config.yaml
num_hidden_layers: 11
learning_rate: 0.000174
final_lr_fraction: 0.0
Each number is 128 + 32 x the weight over its row's rms, rounded and kept within 0 to 255. Layers, rows and columns count from 0. Numbers have three digits each. The size before them is the row's rms in percent of the matrix's.

# layer 6 attention output, 640x320, rms 0.0289, rows 214-313, columns 192-255
108:143061109136128135161147146171128112078100147110168167133119082073096075156188159100175167150175163118188136169163156106089142156095117117130168128118167127149121171112113111095179064132160140
102:122108117121133133133162152133128086129117162134127033117130131141109148168138032153119110057112126145158106104150185149135102132156096152124116135178142111133101090134112131148105125185131137
092:154172096088117085129147171133120136151112105133148159163135106117131103117076120125126142088163147171188204143140112106153136162145113133123176157170128136099151102128126156090145104109160141
114:140122121166137125095126126181098159118105147116144193167089096095084100078191152120143085145121147084141194141103215122059141095124136110063150113117105146147110154139111144123121091119113140
105:124189166146157122075148116146152082126137134100145183186145140092085149092120159099098107145151168171147112143139149127101160137121112060165132173178125143147077147123130129106136135162129164
081:148134092122160108133103153114103169155044096161179133122085100126155129169151138162141098121103154032161158158120149199197134106171152156099141129112109142117138148132100118143118151079084168
108:159175104102123140160103108100142095101095158151073100121127125130133131155046111086159132123133116106109120076109102117148137157119153144125119152154060109100164109109127096143104133109081145
100:129185170140120138085160165085098195164168160104095100144103151159110144122141118112090095124119131165131109124060192098072096134153130101107159118095124133080123132112123154154145069147116081
114:197122107062090152177133129135095120125088127148126134106143111114129096143126096074096146102104135078145184151138113082100146185087118102097102140106143121122174169098118130097124123114157085
103:158094144100135056040102149132102116122182119115116163157138079119163075117200185124103123146099073147192125149113147092167061125109137169097123098158112153136142153124107130085149076143133150
094:101119123135188139153093119113130084130126096106135093105150127151164110114111115139087163121178103121129134128171135128135096162125123138113100138143077130145101115145145112137121176152140096
095:124097092153142161176149098107133127134101136116075123093115168107137083088160119072145138180113132091103152134131119144161173134122131156077105126078129132127151127051188108137155178136124105
099:122193172121149144085152145154131121150154183146171171167141139164114168107121116095099120133109202145160130114081138121122145147149084118149124172129155149132083168119090159080114130133151094
091:113137134116096117118140139117150121112167050110149121109135133089170143165121175147104130158114170141097055126140127149108129160121156131113142073188135073147151168175163141134141133142097133
096:170096122122136127147108148103126102102106120148085165129133138107122072186129147063182160125098066061143072119139151114092095187121163168154125145097165093133144164080133086132149128134115083
093:072053100106121127152126199107126153147132148150186089155128088214126166155187127182165123143146080136149136150056142152090094088108139172103144171109098129148098105159083142152086125100140124
099:123118099068123117121103104100135095117185150087168171135168144121149121099112158150136139171146156140101096107135068103142110173111140109202113145096116124145124147137118092117136135133157128
101:115137192093073096077138113173094135158122081204063122122121100192168126104111128125127115067120049163084107114090142149187127031177131145087140107132086108153165127146116135064125111062132154
103:120066133105127127104110143129127137114127133078112145105105138141110113167148169144133104144096135146106111128125161146122132133098184190075159100107138109132152103155145133112183118116113177
101:174164150111153153158153123089105084130129157155091128132126184170158171194026095168096112047133155119130148097132113165110131157162092166197105196141135130108128091092117131139123162184130120
096:104140163151143136118141116110169164150115137117132157110110148134201126127092173099150134083146115147139117087113178112122096124163106101151174123164136122117136080134162113133175199156096114
077:109119166153160143100131104112120094126209072102098151181081179146157162132115164090133139155156149118126088135136137158149129153133121157204137174138173152139102133133119128136126116139067123
099:165127134072094108076129176168088129160145133157216128178127065125132131122174101163099106129132155131165172158105132176131100125165094150138156151148144137132077157147069149106126109117138160
098:190134133119126105124067149138120108157133199145101122069168119161176134129148110082101111122106094089138130148123158097100111135149122137099067096141091164111117198107111124083119123140105086
099:132072057113126177202103072108122072055137164075125107150095175155084110120118129146164197215147143127102141108186028119096155158035121170081112128094093083160132105094154106146145120109149112
095:109118148119117083099132136175149110111084123169143165184142076111106123099155141118157123113144139119147176141134129162167164086125115154127153153180138114167144138172071136073110145084176171
092:108156116104135158102127081143115176152096173122119125170123136121146139114097072097122109066106138091118136117126122135198140130157115091176148118134136181103062163110072088091113144151112085
094:132110138115130127126155048108159181086094102093118164174130140065123085088107156088156137153133104056068100105169140071168104145074210123119109093095099113140129132087146068117146168135158126
111:105159146109126109090201176172154090182119100171131113128140126101171151123110119116076129088120181140114097162102124131166144156176103127184132145161182155117108146145128154080133136162131077
099:062083132099166119175140133120148104112190140157095121112147147141184088121095145073133150125123093182042091106142159086113127155099090112215152106111133132188116091168158124123162130153120120
077:119070179156140106108127140116133161133192133082114166125090147101116140120195185125139133162127099139110114137124161102107135123131095133115155068086154117081109170120154158102176074137100088
099:147167123187159111122099156119143176148088123133125111091101102112096101157146117164119108118120148107175147150137140093113106141131159131081131115143108133091113105161123150167096107132143175
104:160113053097111137122096111153089146106120139090120092144145133129072138136123118146166102154116175138152121144145095199169093068108116140083144174135106067101122096148094118128116091072122179
093:170095121082141166102088088116089080112111138153139148115114105154115111154106100174113124079133112142131157093120111149155157141119134134145106166118089100195130081151122115140138149079129176
091:166162097091166163117118096136068117118137155077131121149115134160104106127106131107086142152139201125153137113148135136114096166073133119146146135132142112155072121124143071142105137149137095
099:127110156066131127087147130158094082163148153160148110148189108180152146151165130192075121111127082198143159120124120156160113115123090110109190120148127183189145120192129130106139161116174129
099:122141093088079088121135141157158178159107049151131062112102114118166142132116108153160108094047165102096073121111095147194109097156129145124092123159164106071171105131129160150116154099134108
103:119128139117132121127136139134134142140163129124102113123108127149185095157145149084119066139104104169131093127118158135109098109132120132129131107138122164134140146144145128109168099095128168
108:124137168154145134127142111117125115155125118146158153135103142095084153113176113144091150124160164134137151153104140100135167134138097115141139130101139137103097127108139143154122142137124140
101:099141141196132134184147129112121150130084137130042128134071147139136121152060137117143149112171104133146174099108112146119133119146123114126121090119115133113168109121204147128142181148116109
106:128133158133145142100131133143110107140142158120132129073098134144158111154116125082072105122145128136135144106111146119105143182126116130119150137132115121140172124153112128092102122132128176
103:182113152116151136140095149155117124131169153122122068090178124128118136159181109100146104143116152143140054095133174107101121153106115165129108149101152089150126150120094119137127104144124108
093:160129141137083131137146109161104116172061194168067164121141144113141128067151122140113073119128131137167175166095123118133158078166061030111103155127104189141153136087132191084140149137127110
108:113146114120125164126163080095126120074101094135055159131076201153084164145100130107139085180099153073105149132108110159121181088105159102151086165124160120091179114065168140176133178141079118
101:128071136124162104144118147127169083108134107133145094129108125167116093186134107082134162130126094127140104118166175188087077174074116157144133140160076131163104134163135099128124134140143197
096:141114089113107090166148176143092143130118097155150140153105068140118109109145061135131139086096078103171136164153147120140136129172097144091139163139130156090147149137064126078101082094163097
089:082112146205119154155161103127158189102181135095113099195099148091119129076124123120138139153205150146080097109131081110104138122137127097168147135107158111127107113145164135105137133128141073
100:113143136114146087096103124212141145127157124144117144140142103150122136142115152130113115118096093128132106149093117096154087101146122133123115094126096138101126131194123140148076083065113199
096:097136139167189112138118157174107158157129144140133089140085082158139120104140105161111138118137102166099169137112122131125135135153117178067145093119092141123098135145109135166095113145154104
104:129091127122063110114136101152155122104177116081092121155117135133161121050129163121139191198180130168123115116161063110153120114079092147098107123132148103152186142112136135102158083144181094
105:104132144159168137115137118144125160108108134130086190112146098145108133123104155117116131118119132126136158138124143160111142111150118077157135117146136160117173143143113111108120133101069167
096:116124095105115135180126123096115111095102062122116129073128185123169117181108134105161130090115114116181085117160115159091121148104148108153016128141137113114162102089212126159104149146143153
095:122163119158108130112129106116119143141071122108103212161128130144117132107113162096133160095130118095167183143128148129127149116141145142091110129154128132105122129099121114107118115144136101
089:090131113138105110128084154131119175115179171075141059152162111132190134112128171105099168127154113155148112104150127070053076160108141151077144113139161168152118103135134119125124079144177069
101:075120112134111113139097114126086104102141117118176175162109132131153104107132155163147112131150144153130129076132162168117182091140147106148127104155129117160076094170184131102139171159123164
092:147114103130107167155098142124146161091213096089132144100135144160182133093135167121135121190126123137100101103135120101062129149104116143113114082106155056124174142145137149101110096157100089
106:121112074176155123157122110125142096075119095082173154157108139114049100097156144132167175161111111143139127143174115124077129137064134109105092105139081097107125094092148141139136098120166182
093:122130117099139168110128133106127158142105127145153110132126140180128169129127116116136144132115126138099061140084139162107112112149140122102130157107123116098128116093117107116123133096145113
094:138130152151139172115131117077127153136091122111164119076145115128109140116155156133117119123170118115120149126130160086107136103123166152095181157058105108128100118104098078171140164125142095
097:132168178091097097105093141168116128170142145144126092149134139104168124165165135117096068099124155157174090115094130129166092139168108116150138116136143189129098145126135155076113093145160118
088:111142176118117142115193132138123109125127160135126152141144156101108099163133141122114115123126169149129119140116136163120142128124114113155149134138140142154122158090151145127190117117152172
090:133101089135114143137145126096120091139185151088158160107163126108154079100164112147121120167165135164135148128149111127130111155130129116150092138093167120144088112157167110113191131167153078
099:099160120167149125173138146129119108120061123152081133131154132072102115150151095083148131142105111135138112125134125101106186109143139091124093104113121075100186129097157195172090160134146145
111:118090129104112102126178145118108093121132115125092108110122140139109114117145106123111120152118121139132121150111098113127127135102099156131122113109127121095151105100117159142143116151177103
107:130138159141145145126141147072147128117134171125187128166105116109118131121125091177131132118170114135119151088137196139107142139137148114147131128144149145153068103131084105131115117171147131
095:128160156124179111133128122139123154135092110167139151161180108188098126110093128113110150089089093118131121172115141133127120130151115166100153174172080179134150130156113096163102162091142120
084:140158131088106107113129176180160111125109155175173060125144098174114124159110111112127159120138116126132108132097101113147099121106110151094135127134105153136114115128097126135106103111156129
087:095121147132146158089227130136119166175185086119082109167135131138165136124152111105100100127140105168098135148089177129172124118151076140125136100079160135141138110109158149120171121136098121
099:145168088138152136109088114155093126111086111108132141134139113103123082116109163127133139103142115128137136137178134120148113131131155170123148114119115155158123084125138119188168093102121167
085:189083076117102085100188148103134124129107085137116108097112138114159143156148090140126061064086115069175135160119133145130124135140146102172094164156184151107179112129113155162130145165104124
087:125081061131139107196196143133161085067139085149118069120083112093104115108159074177153155176109123122111084143168075102115186159089110132147033104134140100103187127103109184152108081140138109
118:134123105105145185118105106088108137119122118085139138093137109145159099139095142139112128098134138124129154083135167104090097198088152116152132108108135155150097120141112071144138126145144146
079:143117135122143125118098112147125174150120158097160110097142122157144141172145139172120089085109096139111176118131169192123117097136150128079090103117055152127116129138105130148083108085130185
082:104127176157162114157100135115115148087077153143151167087119157141133095149099119137160101146177153097126158083170145150142160109151148133138125137103146061194113097142118114142113161136142107
102:153170101127153094141134159139126148105102135141127105153129099130105123085109080107120154116090165087145107138126145130075092126110095127105115157166119093127105167164099137130058150113134104
087:122137120124116190104120159110118090142160143106166132117115124136085194111142108152068127109130160167104125117117152146117179156147127160116188135125175095112097137122071127100138078147098120
096:155115108137122106109129151155143084124151127135118140115152114097120136124152166099131157130152136133169063176126092071119096180135105148164164168154159142116141153143136136105157078158093046
113:094099140137102089138175150095104138160100110137111143126086119105081132132137061130105100126100156125104161133137143153150150105115134105130124095129146099108137118134136151088141193151125161
095:126116097126129125140132135141155103085123123155158103125116087144107116120111117143132161109122142090125113146137093139117114178092135173130153185132110092172123151162069103151118097140145122
098:109122110127110162173152136091158118136090127161106084113108133185150130118117089119137108112133127118126135128133140183117141093135132129146085152128130147160103129133131104152124174163148115
098:158147121121143107124140113150136141110126100136149121121158133117151123145118148101128134109131116149135108156139152120144102148133144115204092146163124076133129125135156124151101122108124113
098:142146166129093099088094116173123095157147118155111107154116128148112165021171129131107124131105083155115126139103136111170125074143102122059097125158098157161127162129137149106117089121119124
103:111156123107086101045146122088118130196169111110155106158119138120126190092152119184061086088083107123072128195101115112138120107156128157073156110119114139090124156093092138157105094127128140
102:114081111164133165134102122079127158096163158075132177136090123127152072198157187089135132171158095107132113086146129126075126157080180103139181072101155080143104158136140097100121157114102139
096:143090080112147111181158075179144042059102158128115134151176181115123082118096129115174180134130102093129131143190048113104164127101100099141038147143095142179170112109167126169102160141160079
099:095074143144115118131134166073129113148179181128152145105131123091203088140193175129158128111203082166125101126117185082073098151116106133131149104093130143154098107121161153106172100139152142
104:158161085125135094139129154129086161119096164113105144170107084107115099135139114102110079124101161073190145133128141087114106145129133154086149104113113139114114148147085121093071109129141118
102:140176181129126178101109105157165158121141163100189099134107157124107156143093124123129137131153178131073139088106129121117136121125158166097165155122129131110065122115134083168112125138123121
088:112107109188137140140137130111059153096134134076116125156124074103179087178161197151140092125197141142160157131162155144103082112097144091165153084139125144151107129154135112157180124126095171
099:139114112111130136129111111135125093095089088149136130089091134153128116151097155149152115138112134119121127122145131171116154103095127126128117154130089097134151119145122120155122144102104172
101:137190142153139100102143190139131164159120094131139169144148073106143143141133119137091111076124145089162183123104202134095107139213158109123183094168160130083138177164100132132130130147101094
113:104090143108118176118141110077095104123138089145098164119123145140125144228131169128132102123119126123138129119087157133143143124096115133129150072095151126141169129101186134138195164127080163
096:142133147116115120083125126131122092148138103173115129099139098100158100127146143119102130116135075129098153134107117149151137134119137120121147068092099138155141156144149133118133132101125144
095:145115147127122140158133089136155117142147106161095083069152189151119158106133097139175123157111119133087112125106072128159126079133099151081113143095120138105192094084172116157126163104117141
108:071116164173119135094151112150135111141183124136176134166085141121104129100176140145085128174109108133075116138089117100102166105138093111080148092102149104136124131129139179155127117109120080
104:120131129110068081070149150192112137166145113136119147204098070101129113072148141130106095119137136110159205188103109132162093112146094140065186127161112173150104160158113168081139094080117154
102:111088107151104088176123152151146142158099148186091097109126111107130140100155112086174132134117103144080141130102086084163178085148156097080140147097132108080125122123132165093128145109132086
089:114161144140111152122120124155122102119063178130153147165149157129107170118085131118111138099122158129178178128142084101116152128119118071110116168162161183167143130117122146090089132154143111
106:180181114125173163108128069139128093116081147133121138176122137148076162100097113148143143091142142099148179126117116145164129112153136122123110149178088161131095124108121081130124154096130095
104:084160158167137094118113136130145158136156143107104099125095131138142133140083137133107117122108119161137125112145145087132089126152118138165144113212160157129090098174129117145138145142101120